python train.py --n_layer=8 --d_model=192 --n_head=6 --n_kv_head=6 --head_dim=32 --d_mlp=768 --vocab_size=8192 --activation="tanh_gelu" --norm="rmsnorm" --norm_place="pre" --norm_eps=1e-05 --positions="learned" --qk_norm=false --attn_scale=0.177 --bias="all" --tie_embeddings=true --parallel_block=false --init="normal" --init_std_qkv=0.0594 --init_std_o=0.0 --init_std_up=0.0594 --init_std_down=0.0 --optimizer="muon_variant" --lr=0.00968 --lr_mult_up=1.13 --lr_mult_down=3.0 --lr_head=0.00332 --grad_clip=1.0 --warmup_steps=200 --schedule="wsd" --decay_fraction=0.741 --decay_shape="linear" --final_lr_fraction=0.0 --batch_tokens=8192 --seq_len=256 --doc_mask=false --train_tokens=112900000 --steps=13782 --dataset="wikipedia_en"
Each number is 128 + 32 x the weight over its row's rms, rounded and kept within 0 to 255. Layers, rows and columns count from 0. The size above them is the row's rms in percent of the matrix's.

# layer 5 attention key, 192x192, rms 0.136, rows 48-68, columns 0-63
size [ 82  82  94  82  87  91  94  93  82  84  90  90  88 102  79  97 107 106 114 117 105]
[[ 66  60 121 117 122  88 151 158 176 123 116 156  94 148 102  50 158 102 100 125 216 180 141 179 105 135 146  86 118 112 130 169 176 126 166 145  78 126 189 147 135 119  74 146 120 135 125 193 164 132  93  73 109 122 162 142 160  83  98 102  92 137 147  93]
 [112 161 108 181 129 187 131 158 146 117 140 136  82 144 125 138 155 215 133 178 154 162 142 101 126 141 109 149  84  91  62 102  81  69  84  74 171  94 134 114 127 177 131 128  93 132 122  84  94 160 147  94 112 108 184 110 118 117 198  78  82 126 129 138]
 [158 119 168  83 134  81 131 106 111 111 126 101 166 132 104 114 151 116 113 160 106 136  86 104 118  72 121  95 133 166 106 169 126 143 113 134  99 128  55 104  76  68 166 161 105 141 139  84 150 123 120  88 141 110 140 138 119 222 204 168 104 121 130 140]
 [ 73  51 116 163 114 139 118  83 110 107 132 171 147  96  73 108 170  79 107 168 136  83 112 143 165 160 158  85 126  82 153 158 153 113 156 171 141 136 180 104 151 124 118 113 178 156 109 142 131 158  97 168 140 162  88 114 170 105 116 196 128 108 120 198]
 [161 151 136 123  93 148 134 153  56 130 193 118  99 129 166 120 105 182 118  98  98 141 170  73 119 135 130  93 146 164 126  85 146  88  98 138 104 112 198  63 100 134 134  92 188 107  71 122 127 117 126  91 154  77 100 156 175 110 116 144 118 112 170 110]
 [117  88 122  75 186 161  73 127  51 123 159  50  77 122 161 179 124 147 165 116 118 177  92 131 135 130 124 116  95 155 153 144 171 160 108 124  94  83  83 136 156 167 192 103 133 213 148 150 126 141 137 168 138 131 103 100 116 125 115 143 124 122 140 104]
 [127 148 145 188 158 107 101 145  76 141 133 210 132 133 125  88  93 158 146 110 136 144  44 169 148 122 136 152 123  76 105 116 163 105 140 138 166 141 104 113 134 132 101 156 153 131 108 121 102 181 218 161  85 102 108 118 196 120  82 113 123 120 111 104]
 [110 127 166 148 178 126 101 137 131 159 120 203 105 149 119 107  96 119  95 149 103  72 186  94 130  85 151 125 126 145 149 132 127 102 119 159 173 169 112 150 104 167 108 175  80 120 110 135 171  98 138  57 115 154 179 148 108 119 132 112 183 111  83 108]
 [131 124  75 166 120  84 149 126 163  70 158  91  65 102 169 176  74 168 176 110 127 132 117 139 145 145 173 165 148 166 123 102 134 140 125  65 143 165 119 118 138 123 168 135  47  99 163 116  87 175 139 111 102 139 140 165 150 144 164  66  62 195 174 117]
 [ 76  37  66 163 123 112 133 123  96  88 182 202  89 135  91 167 144  73 161  88 155 126 111  78 126 131 140 140 132 138 128 154 152  92 126 137 146 158 181  87 104 171 112 130 101 123 121 145 145 138  40 135 149 121 172 127 121 107  53 133 104 132  51 135]
 [122  64  97 103 182 111  98 129 153  99  51 120 111 152  26 128 116 129 121 137 124 151 116 150 148 181 127 147 121  81 100  72 130 130 117 152 105 145 124 151  75  98 160  83  85 144 128  68 144 144 138 141 156 155 125 174 133  95 131 145 126 106 140 130]
 [155  78 101  86 119 105 142 127 176  96 162 146 146 181 137 148 115 114 163  97 114 147 169 120  98 104 112 100 152 101 185 114  98 131 153 172 161 133  40 127 143 184 121 143 155 136 164  46 165 133 146 130 176 104 150  89 112 204 147 176 146 152 107 176]
 [194  72 116 170 150 150 129  90 110 108  97 143 168  99 137 141 171  96 151 108 144  96 144 143 170 110 128  78  94 117 180 156 138 173 147 116 101 132 136 115 116 139 181  68 107 185 143 175 137 140  82 169 103 125 120 119  95 107 127 107 101 117 181 119]
 [178 111 118 132 133 142 122 184 129  77 165 179  62 141 120  69 138 151 104 194 127 140 121 167 147 149  90 131 142 175 121 136 135 128 143 132 147 151  91 139 116 132 119 136  70  82 101 156 130  98  88 127 143 108 157 197 113 155 103  49  54 159 147  95]
 [ 78 167 105 104 149 183 130 141 159 148 121 119 180  97 113 151 179 112 185  93 134 101 110 194 105 119 105  91 207 125 130 138  67 130 133 183 145 131 196 135 142  89 150 161 173 137 130 117  91  89 117  67 140 110  62 141 154 124 162 135 101 125 185 149]
 [ 99 168 119 118 132 139 152 131  52 145 144  78  72 119  97  93  85 125 145 149  95 126 148 182  79 141 154 131  64 135  61 189 118 132 159  95 160 135 141 129 116  71  73  82 147  74 101 118 123 151 129 122  95 105 166 146 120 149 158 109  73 102  56  65]
 [129 145 116 134 148 145 156 127 154  92 156 134 179 112  74 106 164 107 134  73  97 131 167 173 161 113 126 150 113 123 168  86  52 134 195 117 149 126 164 144  98 107 112 203 158  65 105  98 106  90 143 127  93 154 119 112 164 156 156 128 124  75 149 149]
 [ 74 132 131  74 124 142 145 113 127 127 188  89 157  68 110  91  80  74 118  92 143  75 146 171  72 139 153 161 120 119 156  66 149 100 153 145 157 139 106 137 143 177 135  85 153 175 114 138 101 136 130 121 134 171  67 137 135  81 139 124 132  92  92 118]
 [128 138 102 102 194 141 163 132 183 122 126 138  40 131 153 127 104  91 179  82 159  76 133 145 151 138 106 156 115 139 141 169 127 196 183 102  95 118  77 102 132  92 161 134 117 152 142 112 117  88 163 116 169 123 109 129  99 121 162  80 100 132 117 115]
 [124 133 119 114 196 128 174 146 107 101 133 110 125 149 125 173 134  90 139 147 118 109 158 133 126  78  79  44  49  88 190  84 126 150 131 175 114 111 118 113  53 169 152 109 132 170 160 128 144 123 220  99 103 163 147 150 122 150 115 120 123 152 123 147]
 [151  96 149 164  76 102 147 147 171  94 113 108 104 133  17 126  89 160  90 173 177 122 120  87 159 135 186 133  73 123  86 169  92  73 135 140 118 133 162 206  46 135 101  88  82 101  99 112 100 153 150  92 105 153 141 181 155 116 129 130  84 165 155  79]]
# layer 5 attention query, 192x192, rms 0.14, rows 49-68, columns 0-63
size [ 84  99  87  89  91 102  94  87  89  88  92  95  98  89  91 110 103 105 109 106]
[[160 110 130 120  97 178 125 116  70  88 189 117 111  86  73 161 121 180 119 144 146 141 163 102  99 138 107 156 150 178 115 150  73  85  65 141  66  93 103  92 155 137  57 140 202 126 152 153  65 100 138 139 110 168 175 119 114  64 132  88  88 139 151 154]
 [ 93  86 148 151 111 157 105 153 155 169 169  97 137 172 129 142 165 136  86 163 104 134 149 155 143 135 112 111  60 109 178 155 134 112 135 186 151 126 129 139 154 106  85 120  98 174 139 148 153 112 165 136 147  73 118  95  93 182  86 121 138 177 129 151]
 [ 91 110 134 117  97 153 147 151 147 120  97  99 108 156 129 120 102  81 134  95 141 145 133 118 213 137 157 106  57  67 102  88 152 147 170 129 143 126 153 119 130 132 203 131 172 115 119 153 108 109 102 110  94 135 100  67 169 206  97 151 103 133 160 134]
 [ 87 177  71 137 133 193 124 146 112 117 184  90 121 122 104 142 136  60  84 160 146 110 155 153  95 153 130 131  99 103 108 107 132 108 118 125  89  80 206 179 154 118  98  93 127 151 164 122 170 142 179 114 128  94 123 156 141 107 115 156 122  95 159 156]
 [141 147 149 116 120  99 128 141 100  95 152  78 121 131 138 101 150 145 108  85 142 131  84 170 137 125 121 131 109 126 153 143 168 147 117 105 109 113  88 114 138 130 211  95  66 144 163  96 209 193 195  92 104 138  93  96  86 104 162 181 139 162 127 126]
 [112 176 126 126 136 117 125 143 158 131 169 141 116  78  97 180 171 125 127 183 140 100 131 129 163 137 154 148 187 127  42 129 121  52 136 144 122 138 157 119 164 143 179  97 147 182 138 113 151 175 129 154 125 113 133  74 150 140 164 180 154  62 168  44]
 [ 89 171 101 123 148 132 166 148 155 136 184 143 152 121 145 102 136 103 104 119 133 105 148 139 110 155 206  75  90  96  81  84  86 102 144  75 146 145 161 129 159 127  99 128  75  92  92 128  93 137  94 134  82 147 104 117 110 166 134 151 133 116  79 137]
 [152 100 135 193 132 113 148 104  67 135 148 147 123 103 198 157 103 110 129 113 108 153 177 122 130 119 134 130 146 146 162 129 127 120  84 135  87  80 127 134 197 171 139 127 117 144 137 103 134 128 141  91 155 144  88 144 119  61 131 114 135 131 132 193]
 [111  75  48 143  92 120  98 164  80  96 117 131 124 155 128 104 116  95 169 104 174 142 104 162 145 122 123 154 175 140 118 137 154 114  97  42 127 113 152 140 103 184 152 105 108  74 172 146 124 105 120 123  61 146 134  79 170 187 141 144 105 201  50 167]
 [124  72  59 133 144 139 139 120 162  58 136  92 139 150  91 101 131  95 148 140 136 202 159  62 180 139 147 114 117 119 121 150 159  87  79 146 135 127 199 106 176 127  67 142 100 176 162 143 107 114 104 160 105 158 141 106 134  84 122 183 187 104 136 130]
 [142 158 157 169 101  59 174  98  79 101 163  91 180 167 114 126 104 118 154  54 136 168 158 145  94 115 143 132 132 115 160  62 100 158 120  91 148 120  90 122 105 177 170 148  86 172 153 134  85 153 120 137 110 108 135 147 106 141 136 137 115 129 109 160]
 [ 82 118 130  98 111 154 148 111 109 124 117 122 122  23 142 122 201 105 154  68 165 114 135 126 127  59 168 166 130 130 161 119 100 130 175 122 134 122 146 104 106 104 105 114 108 106 127 176 185 140 134 135  88 132 120 113  61 156 166 107 157 150 150 124]
 [171 164 150 185  64 110  60 112  81  93 171 105 109 177 109 127 153  83 118 169 103 196 103 128 175 161 113 143  99 114  58 111 112 101 106 104 121  63 197 124 120 142 107  89  88  92 100 190  51 125  93 166 140 142 146 153 103 120 103 122 125 131 158 125]
 [109  90 199 110 117 211 140 154  88 181  81 149 163 131 185 127 193 140  90  86  97  97 134  81 122 110 102 137 131 162 152  79 138 179 130 156 136 169 139 152 127 150 123 121 111 105 120  98 110  79 149  98 131 149  63 159 138 167 104 152 129 167 111 146]
 [131 170  97  73 147 150 163 199  96 130 163 132  97 126 110  87 101 117 146 174 129 120 126 165  93 185 227 116 145 131  57 185 145 175 123 127  92 181 147 111  75  94 132 152 122 144 155 105 156 132 142 139 105 131 148 163 139 134 165  83  66 159 140  30]
 [156 125 128 160 100 112 143 150 158  97  88  60  84 112 116 123 121 148 125 127 142 114 132 112 133 143 109 119 220 179 126 109 112 139 196 135 119 131 214  98 140 157  99 112 132 131 158  84 215  87 104 118 135 129 138 154 150 124 164 139 138 181 150 142]
 [125 112 148  57 126 132 179 112 107 109 136  91 121 135 117  52  71 139 114 158  77 137 157 124  97 154 166 133 102 160 139 125 131 162 115 173 131  88 118 169 131 155  87  99  73 150 156 137 137 170 132 143 113 109  92 110  82 150  99 114 158 150 116 151]
 [158 122 107 123 114  51 147 114 156 189  89  81 152 144 174 139 118 147  86 128  94 156 156  93 157 172 146 125 110 181 150 144  76 167 179 175  93 105 124 134 105  83 121 107 114 120  99  72 116 138 132 123 197  94 117 147  92 117  80 116  71 119 111  89]
 [105  72 158 111 170 111 129  77 129 165 126  74 119  98 111 145 116 121 157 103 143 140 156 106 109 109 115  28  95 114 172 110 113 187 113  90 111 146  75 109 101 104 182  84  71 153 113 116 147 105 175  96 162 144  68 197 139 129 146 157 138 209 148 138]
 [167  71 156 110 104 140 136 112 103 147 164 160  75 171  67  56 100 134 137 117 132 139 131 137 127 156 192 104  81 105 112 115 118 100 103 115 149  87 157 159  64 142  84  83 113  87  84 116 112 160 141 104 131 134 149 147  98 131 137 150 172 215 164  97]]
# layer 5 attention value, 192x192, rms 0.179, rows 32-63, columns 0-63
size [ 89  81  88  91  97  88  99  85  88  91  99  93  89  88  90  93  83  86  94  99  90 102  91  93  89  84  86  95  82  87  86  87]
[[134  99 155 117 105 164  99  92 130 165 114  78 112 176 133 141 153 139 109 253 187  83 138  93  34 148 149 136 153 146 189 128 132 116 113 184 164 154 194 126 183 139 107 107 127 203 196 104 115 177 112 117 126 112 149  95 101 105 107 157 158 150  91  72]
 [150  72 120 131 133 105  97 126 152 122 117 173  85 115 115 148 147 162  81 101 126 118 124 126 142  47 119 177 179 113 104 161  96 125 106 155 143  97 147 129 135 114  58 115 132 104 106 157 148  98 119 104 127 118  99  85 150 119 158 165 115 197 198 200]
 [134 115 186 155 158 159  68  89 135 115 106 126 103  77 120 113 148 127 105 111 103  95  91 136 152 122  63 136 108 151 128 139 146 143  86 131  91 180 136 153  60 163 148  60 137 112 120 144 101 155 159 128  99 131 152 103 165  99  70 167  97 125 150  86]
 [196 113 121 123 109 143 156 144  78 126  93 166 191 144 135 170 173 155 101 138  98 208 101 104 181  72 172 119 128  84  81 142 104 152 120  87 174 139 144 141 118 174  97 183 102 138 109 136 139 111 108 142 119 125 151 122 130  95 139 131 165  73 101 130]
 [176 143 131  87 169 102  94  91 117 142 130 165 135 139 143  79 128 120  62 100 113 180 102 155 115  50 132 107 109 125 108  75 125 132  65 117 138  64 114  74 141 148 161 146  65  83 152  76 132  65 152 102 144 123 152 123 154 122 107 134 167 103 121 115]
 [ 81  73 177 150 146 124 110 165 190 158 169 113  93 171 123 140 127  93 185 172 179  55 148 140 157 129 153 194  97 119 163 144 129 166 110 176 188 168 104 170 133 128  73 112 164 110 123 148 162 180 115 161 131  97 163 128 105 150 113 167 171 190 192 149]
 [163 103 154 120 100 127  78 137 133 155 105 109 100 104 181 224 125 113 101 151 140 103 162 113 159  62 117 137  96 134 112 174 119 142 150 118  84  48 129  50 135 142  77 120 147 138 157 114 130 223 161  94  75  91 161 129  82 104  99 114 123 137 111 112]
 [129 143 106 129 149 156 140 103  83 103 106  97 130  86  47 135 119 125 138 135 176 176  48 116  75 136 132 158 123 136 167 109 144 129  91 135 112 202 107 153 123  82 173 150 152 129 109 127 124 127  96 150 144 154 163 131 169  99 130 106 110 142 166  75]
 [127  90 101 121 117  83  85 135  80  80 170 127 145 102 156 154 123  72 185 148 140 182 200 203 119 118 145 150 109 134 109  75 102 134  87 148  86 143 145  89  99 126  92  82  32 142  74 159 114 111 152 113 170 110 148 145  91 104 126 163  83 117 128  74]
 [ 49 100  97 136 141 108 115 132 166 139  95 153 138 123 101  65 161  72 111 150 165 142 134 198 106  86 139 163 140  92 158 118 129 135  83 154 116  96 152 136  96 158  64 157 139 129 113 148  93 129 159 139 105 146 139 158 124 138  68 139 127 159 111 100]
 [ 85 107 122 109 154 127 164 133 138 118 121  64  93  92 137 120 118  66 156 113 134  85 115 125  84  66 156 103  97 112 190 198 107 119 139 128 156 127  96 149 120 132  98  99  99 128 150 154 188 162 182 167 108 122 133 179  78 113 176 135 120 140 109  85]
 [ 62 123  92 134 165 160 124 108  81 131 136  79 118 133 113 128 137 139 197 122 108 149 176 187 140 138  93 154 118 151 175 138  88  70 114  66 134 131  99 114 100 128 107  90 114 125  83  99 113  97  72 134 113 131 113 133 173 140  91 164 138 150 134  83]
 [149 129 192  78 113  97 168 127 139 108 158  78 127 104 124 196 148  91  91 162 156 124 126  88  85 129  95 118 152 105  94 143 158  85 126 128  92  70 153  93 166 108  79 142  84 158 176 141  85 156 127 139  66 154 162 119  83 189  31 210 172 172 115 135]
 [168 161  97 119 156 128 117 108  77 165 116 154 127 158 138 114 119 105 112 120 110  88 118 163 162  98 124 101  89  86  80  48 124 150 114  94 119 125 163 104 162 107 119 196 165 106  94 115  95  83 197 145 132 115 130 134 139 150 117 111 142  94 113 142]
 [181 138 119 102 107 145 143  62 153 113 118 153 144 123 164 153 136 148  96 126  65 190 170 126 130 117 138  83 109 165 100  90 110 130 110  96 139 143 167 128 105 144  75 190  72 119 124 137 116 171 116 157  77 131 134 172  59 142 169  92 145 161 115 101]
 [111  95 152 158  97 153 180 142 116 183 154 172 172 140 182 137 124  53 122 169 148  98 134 107  71 125 142 127 161  92 135 136 150 103 141 117 202 115 174 149 120 133  92 104 151 151 142 102 118  88  83 138 116 173 121 154  90 151 110 120 151 132 123 147]
 [105 121 170 129 161 149 118 131 100 127 177  95  80 160 162 143 142 108  97  59 143 146 151 148  93 110 107 120 110 109 121 102 161 109 152 170  95 167 162 116 127  99 103 128 165 125 111 165 166 106 116 161  98 103 160 125 121 179 105  99 138  82 124  68]
 [210 144 184  78 183  77 145 101 135  82 139 170  75  86 125 101  89 121 138 150 124 121 130 156 127 115 174  98 147 100 144  94  97 122 116  57 115 136 128 117 124 170 145 171 172 145 113  91 190 114 106 165 112 139 144 108 102 160 113 202 195 128  90 147]
 [102 142 102  71  86 141 116 146 123  84 126 196 107 158 112 131 121 173 188  89 124 110 150  51 153 150 201 115 139 126 121 142 107 161 141 118 126 166 196 185 108 198 117 138 111  93  85 163 158  81 133 116 116 152 108 122 171 101  71 109 156 105 155  63]
 [125 119 124 128  67 120 198 137 133 133  94 140 142 119 136 186  74 137 154 121  86  79  57 106 127 183  93 140 169 116  90 147 160 105 154 112 147 136 167 151 110 159 182  96  99 146 116 129 159  83 181 142  58 153 198 127 117 135 137 110 114  94 189 128]
 [113 123 144 107  98  77 120 162 137 150 146  94 151 131 139  95  90 130 153 201 154 129 157  59  81 127 129 184 127 160 157  87  94 112 147 100 115 104  93 106  96 119 132 146 101  91 138 117  95 152  91 178 185 168 136 110 121 147  73 156 143  64 120 180]
 [113 156 140 180  47  81 137 199 106 195 197  94 105 142 109  96 102  98 140 145 142 150 118 122  88 117  90  68 186 114 111  76 138 126  83 156 130 127 167  69 102 105 140 153 102 100 108 125  46  69 110  77 109 121 108 116 156 181  80 156 125 102 129 160]
 [ 90 128 168 171 123 118 107 117 114 146 117 132 142 151 139 118 135 143 153  92 152 125 136 125  93 157 152 142 120 179  94 122 161  54 100 176  91 136 111  79 127  98 134 155 111 111  96 130 157 132 136 128 123  91  63  94 121 115 123 120 120 177  96  82]
 [147 109 149 125 162 177 114 138 126  66 142 126 130  89 129  90 105  97 136 149 132  99  93 102 158 103  92 148 108 149 121 159 115  83 162  63 117 138 133 148 100 126  94  87 166 170 111 159  96 143 160 172 124 143  96 104  94 114 124 100 112 132 140 108]
 [128 107 136 130  75 119 123  58 147 128 135 186  84 138 131 107 107 184  15 145 143 112 105 101 125 127 117 160 117 100  86 114 125 101 174  91 188 107  87 118 147 143 156 149 136 135  74 153 107 108 120  87 127 152 108 145  78 174 124 148 103  71 188 164]
 [120 162 104 175 113 127 101 181 127 100 105 138 140  83  87 122 140 125 150 114 112  84 104 124 125 172 173 155 143 163 157 147 131  59 119 131 149 125 102 145 143 127 126 152 149 109 124 128 158 141 148 149 148 105 156  94 133 146 144 103  91  71 123 110]
 [ 92 135 136 127 176 169 151 122 141 181 174 162 163 152 142  78 128  82 140 171 131 122 150 146 122 107 107 162 157 115 108 149 147 169 124 109 121 120 107  82 165 183 101 166  73 126 109 182 130 173 140 169 175  87 127 134 131 144  46 114 142 161 123 121]
 [175 129 102 172 136 136 123 137 139 147 156  98 131  79 125 134 174 102 146 102 130 113 142 123 117  86 125 170 142 102  95 137 149 200 119 129 104 118 132 148 165 127 106 112 156 172 126 168 116 132 161 115 115 115  95 104 122 122  96 219 131  58  87  60]
 [153 106  78 114  81 193  72 187 124 136 128 128 197 179 154 155 174 182 110 134 145  91 170 184 169 173 125 124 119 166 138 142 101 147 178 182 136 131 127  83  79 131 118 143 155 182 102 116 174  74 119 149 123 110 118  84  85 122 110 153  98  98 188 154]
 [194 120 149 141 123 160 107 110 154 161  80 114 126 161  93 145  65 136 114 132 152 145 138 106 132 117 153 161 137  75 164  80 152  95 161  49 155 150  90 119  90 143 129  59 136 106 151 152 155  91  71 125 155 108 117 145 135 184 141  80 137 133 125 136]
 [ 90 103  75 123 142  99 170 144 151 145 138 164 126 160 131 176 158 110  46 155 129  93 150 141 148 162  94 111 126 129 143 107 133  55  80 114 120 186 158 112 107 116  58 163 149 174  96 169  98 146 186 115 185 135  51  62 136 162 147 149 132 181 114 109]
 [ 76 137 137 167  76 190 149  78  82  95 134 119 149 108 102 154 160 172 163  75  59 123  73  94 123  82 113 123  82 120 112 131 143 131 160 103 149  77 135  94 111  90 120 194 139 141 108 108 135 109 137 150 140 132 113 145 132 113 122  76  94 146 126 126]]
# layer 5 attention output (transposed), 192x192, rms 0.142, rows 32-63, columns 0-63
size [ 82  79  83  81  80  85  89  78  80  78  86  84  80  82  84  85  80  88  87  85  89  86  81  85  87  78  83  94  82  86  84  79]
[[126 155  53 135 114 161 178 126 121 102 127 141 122 120  97 180 112 146 173  50  96 163 121  73 190  82 124 154 154 158  65 147  72 125  71 115 147 155  92 119 125 125  96 170 151 137  80 178 142 112 103 184 167 110  57 123  78  81 137  85 118 116 153 200]
 [137 146 139  83 154 112 163 133 157 174 149 122 166 152 132 134  90 167 157  68 166 196 170 138  84 147 179 139 131 113 150 117  78 119 143 158  88  85 100 138  98 146 114 154  61  66 101 159 152 159 137 108 119 154 165 144 130  67 121  89 178 155  90 126]
 [150 112  71 108 196 110 148 166  73 129 120  86 116 165 148 129 124 138 156 134 134 122 161 134  51 189 183 164  94 171  83  96  74  96 172 147 124 123 167 198 121 116 142  97 117 168 107 144 198  94 157 121 113 137  81 133 101 182 191 126 120 174  99 169]
 [ 96 191 110 124 110 119 139  96 121 149 126  43 148  86 107 102 122 101 142 110 149 163 177 158 129 135 138 101 118 158 154 150 161 154 162 199 142 148 142 118 154  99 177 143 168 109  64 130 120 114 170 124 161 126 126 117 143 153 128  88 116  82 148  72]
 [ 78 140 138 153 109 101 132 135 163 121 197  99 122  93 154 164 127 161 151  89 158  96 116 136 158 183 137  90 204 126 125 162 197 173 171 186 100 133 179 127 192 181 166  89 156 120 108 150 148 144 180 115 119 113 125 115 152 160 138 146 103 178 119 156]
 [143 140 140 140 124 138 149 122 134 102 104 118 191 130  61 157 139 122 114  64 127 172  76 127 103  63 109  99  86 163 155 118  43 121 147 131  65 113 147 124  62 109 163 109 146 151 117  95 140 172 142 126  98 144  50 194  99 110 165 126  81 100 195  89]
 [107 163 116 191 125 128 138  97 122 100 171  77 145 137 108  91 167 106 157  86 115  96 201 165  97 161 151 121 150 114 179 133 152 121  65 129 141 168 165 185 113 152  92 111  60 129  73 120 171 117 150 167 129 126 152 175  36 101 158 106 134 149 105 138]
 [133 138 174 133  99 102 146 101 173  98 135 138 138 128 117 222 113 142 175 129 129  85 168 114 163 111 125 142 109 141 120 188 148 129 158 153 128 120 149 135 110 125 147 157 161 117 133 131  80 107 107  81 156  55 174 137 143 183 136 114 118 149 116 173]
 [120 141 144 159  68 157 175 144 135 114 103  96  76 161 101  84 116 130 195 175 107 140  89  97 208 194 153 122 150 129 144 172  83 150 142 104 121 122 158 148 112 158 179 183 195 138 150 113 147 149 103 152 157  73 129 139 175 120  87 104 131 162 129 116]
 [168 128 172 122 107  93 124 164 126  59 115 165 131 146 125  82 110 119 120 116 132 140 131 108 116 111 145 141 117 119 156 151 183  84 165  90 123 169 127 151 118 137 158 107 118  94 176  67 102 172 128 132 142 147 149 123 141 125 129  81 183 102 172 139]
 [104 124 147 147 132 175  84  80 143 123 138 107 190 164  90 180 193 113 147 169  93 110 102 135 112 175  84 184 145 109  70  94 179 138 158 132  99 168 106 116 157 113 112 104 129 114 112  92 127 120 157 124 117 143 159 114 108  92 103  98 136 159 122 147]
 [184 145 147 146  90 124 130  90 139 124 141 228 136 158  84 128 134 114 129 122 108 167 152 100 127  88 155 119 146 133 162 134 105 123 189 147 155 156 165 135 150 107 130 116 127  84 158 127  91  61 128 133  92 126 133 134 114 150 148 133  99 139 159 131]
 [115 107  95 112 117 179 122 166 126 174 129 144 148 108 152  84 125 161 169 159 142 100 141 127 134 105 128 163 194 143 107  99 140 173 109  94 159 145  41 106 176 116 172 112 182 155 124 108 103 179 124 129 118 109 141 165 170 104 175 153 157 100  77 170]
 [144  95 147 171  54 135  87 155 102 116  78 116 149 120 120 161 158 131 126 133 152 161 158 158  89 180 126 104 100 161 155 178  95 150 125 122 115 103  85 157 112 138 105  62 140 146 190 114 124 135 131 142 179 120 111 107 137 106  99 124 201 135  93 153]
 [166 127 102 150 158 134  99 143  98 113 109 103 125 115  78 163 124 125 168 118  85 147 103 132 136 131  98 126 147  62 155 125  78 168 106 134 143 117 125  88 143 157 159 163 190 100 152 128 175 141  99  77 104 106  95 135 176 107 109 134 140 136 104 157]
 [108 162 124 104 190 161  94 126 220 136 101 122  69 113  89  97 112 199 140 163 144  82 197 180 169 117 123 103 126 170 115 142 102 114 119 113 109 124 117  71  95 129 156 154 131  71  84 111 134 130 136 132 100  80 122 107 110 128 142 183 145 129 104  74]
 [145  44  63 154 130  95 102 167 134 138  43 133 135 121 116  92 146 105 130 129 115  77 128 129 172 136 122 148 118 107  61 165 200 125 112 123 155 110 163 162 122 112 131 177 104 158 138 158 103 159 139 137 140 139 145 102 147 102 149 130 101 112 117 154]
 [136 115 148 150  76 182 178 154 102 121 138 110 139 105 112 119 161 196 112 106  97  99 154 179 148 138 137 125  97 130  92 148 148 129 211 118 129 110  89  94 139 157 105 109 117 133  90 134  57 127 141 116 129 155  96  78 172  44 134  32  99 184 179 150]
 [113 154 179 177 147 148  83 112 177 167 133 100 153  70  96 161 150 109 126 172 114 166 132 126  79 120 162 105 144 133 116 145  92 166 101 181 193 108  80 126 115 103 105 147 104 122 118  66 126 152 171  79 112  93 107 118 169 103 168 121  46 111 133 116]
 [185 164  75 171  91 159  95  98 119 139  65  76 140 151 104 169  71 139 147 106 129 149 123 103 156  65 150 134 144 173 146 158 136 131  93 176 147 189 123  62 130 127 137  85 119 114  96 109  82  80  53 110 180 131 122 138 143 105 150 156 117 145  53 114]
 [123 146 186 160 141 171 132 109 121 101 112 143 102 128 135 147 124 127  62 143 162 102  69 105 148  97  75 131 156 132 153 167 101  99 104 146 101 145 143 149 124  89 142 102 172 107 186 113 143 173 192 118  16 101  94 119 114  81 100 169 157 140 156 137]
 [171 170  91 130 118 150 147 117 136  85 100 118 122 102 139 109  95 131 157 151 100 142 120 155 176  93 154 122 137 102  89 141 137 104 162 138 121  64  76 178 160 163 167 116  94 111 162  73 195 154 182  77 110 127 147  97 150 106 103 139 144 101 123 121]
 [147  74  61  75 123 104 121 142 146 139 128 121  87  71  82 135 108  76 132 146 118 116  92  84 161 121 113 123 122 163 168 106 104 158 160 125 138 158 122 155  76 107 167 137 141 169 174 152  69 129 102 155 169 180 178 112 135 112 106 127 162 119 180  94]
 [ 89  93  70 175 115 146  95 130 114 136  98 145 140 144 152 145 117 181 119 109 146 120 127 143 124 105 102 168  95 170 109 147 166 112 137 151 112 185 123 132 189 136 152 141  52 113 122 120 176 126 149 126  95 119 138 154 116 172 123 139 114 128  95 192]
 [120 149 104 119 188 132 120 183  87  88  67  60 137  79 107 132 136 126 142 133 150 125 137 154 141 110  59  81 183 148  90 137  97 146 139 116  88 167 195 136 132 105 234 108 122 141 177  72 140 127 160 159 164 127 130 127 201  64 161 102 119 108  98 108]
 [180  76 175 104 143  85  45 111 157 146 103 137 165 130 165 109 143 131 125 112 120 100 111 134 176 117 152 120 152  57 125  96 134 175  81 146  98 117 128 102 134  74 140 135 132 133 137 196 125 143 129 157  50 108  51 179 119 122 145 124  96 133 132 128]
 [177 121 141 156 161  96  69 120 169 148 113 133 167 113 167 144 134 127 166 114 103 173 101 145 173 150 123 154  71 152 174  69 251 104 167  61 125 151 150 179 100 148 186  94 131 167 156  44 132 106 102 161 112 116  71 131 149 131 175 150 129 153 162 170]
 [ 86 128 162 148 111 158 138  70 117  91 142 117 113 109  73  92 181 153 104 126 155 155 116 148 117 124 141 109  78 138 147  90 121  91 110 127 156 137  48  81 131 168 154 170 117 154 161 142 141 100 152  94 147 157  87 177  84 177 140 144 137 154 130 207]
 [ 89 165 163 207  97 136  90 142 102 134 177 100 105 171 154  74  89 114 137 124 151 133 138 139 123  94 118 122 188 115  90 126 128  91  83  85 134 100 209 148 148 100 122 179 131 122 135 118  88 126 110 134 165  97 114 174 142 113 153 116 171 119 126 115]
 [142 153 120 160  94 109 180  84  85 114  95 145 168 180 174  56 158 142 167 123 118 139 138 156 169 138  86 146  75 195 118 183 126 223 126 144 150 149 110 110 105 139 159  95 143 109 142  99  71 130 110 113 114 158 152  85 104  44  99  87 126 117 152 101]
 [180 120 148  67 155 152 110 120  79 116 182 142 107 100 111 141  50 111 103 138 144  79 155 103 151 128 158 102 139 160  81 119 143 167 137 104  78  92 170 123 156 121 173 100 128  78 179 113 118 147 111 134  85 152 195 177 183 101 107 108  92  75 112 114]
 [137 136 139  86 158 145  75 144 129 132  66 165 158  98 134  78  93 126 118 183 159  78 117  80 139 142 175 137  91 109 137 188  79  98 125 128  97 125  68 108 110 181 113 106 170 119 151 136 142 138 121  96 178 153 138 122 167 121 188 100 167 113 141 126]]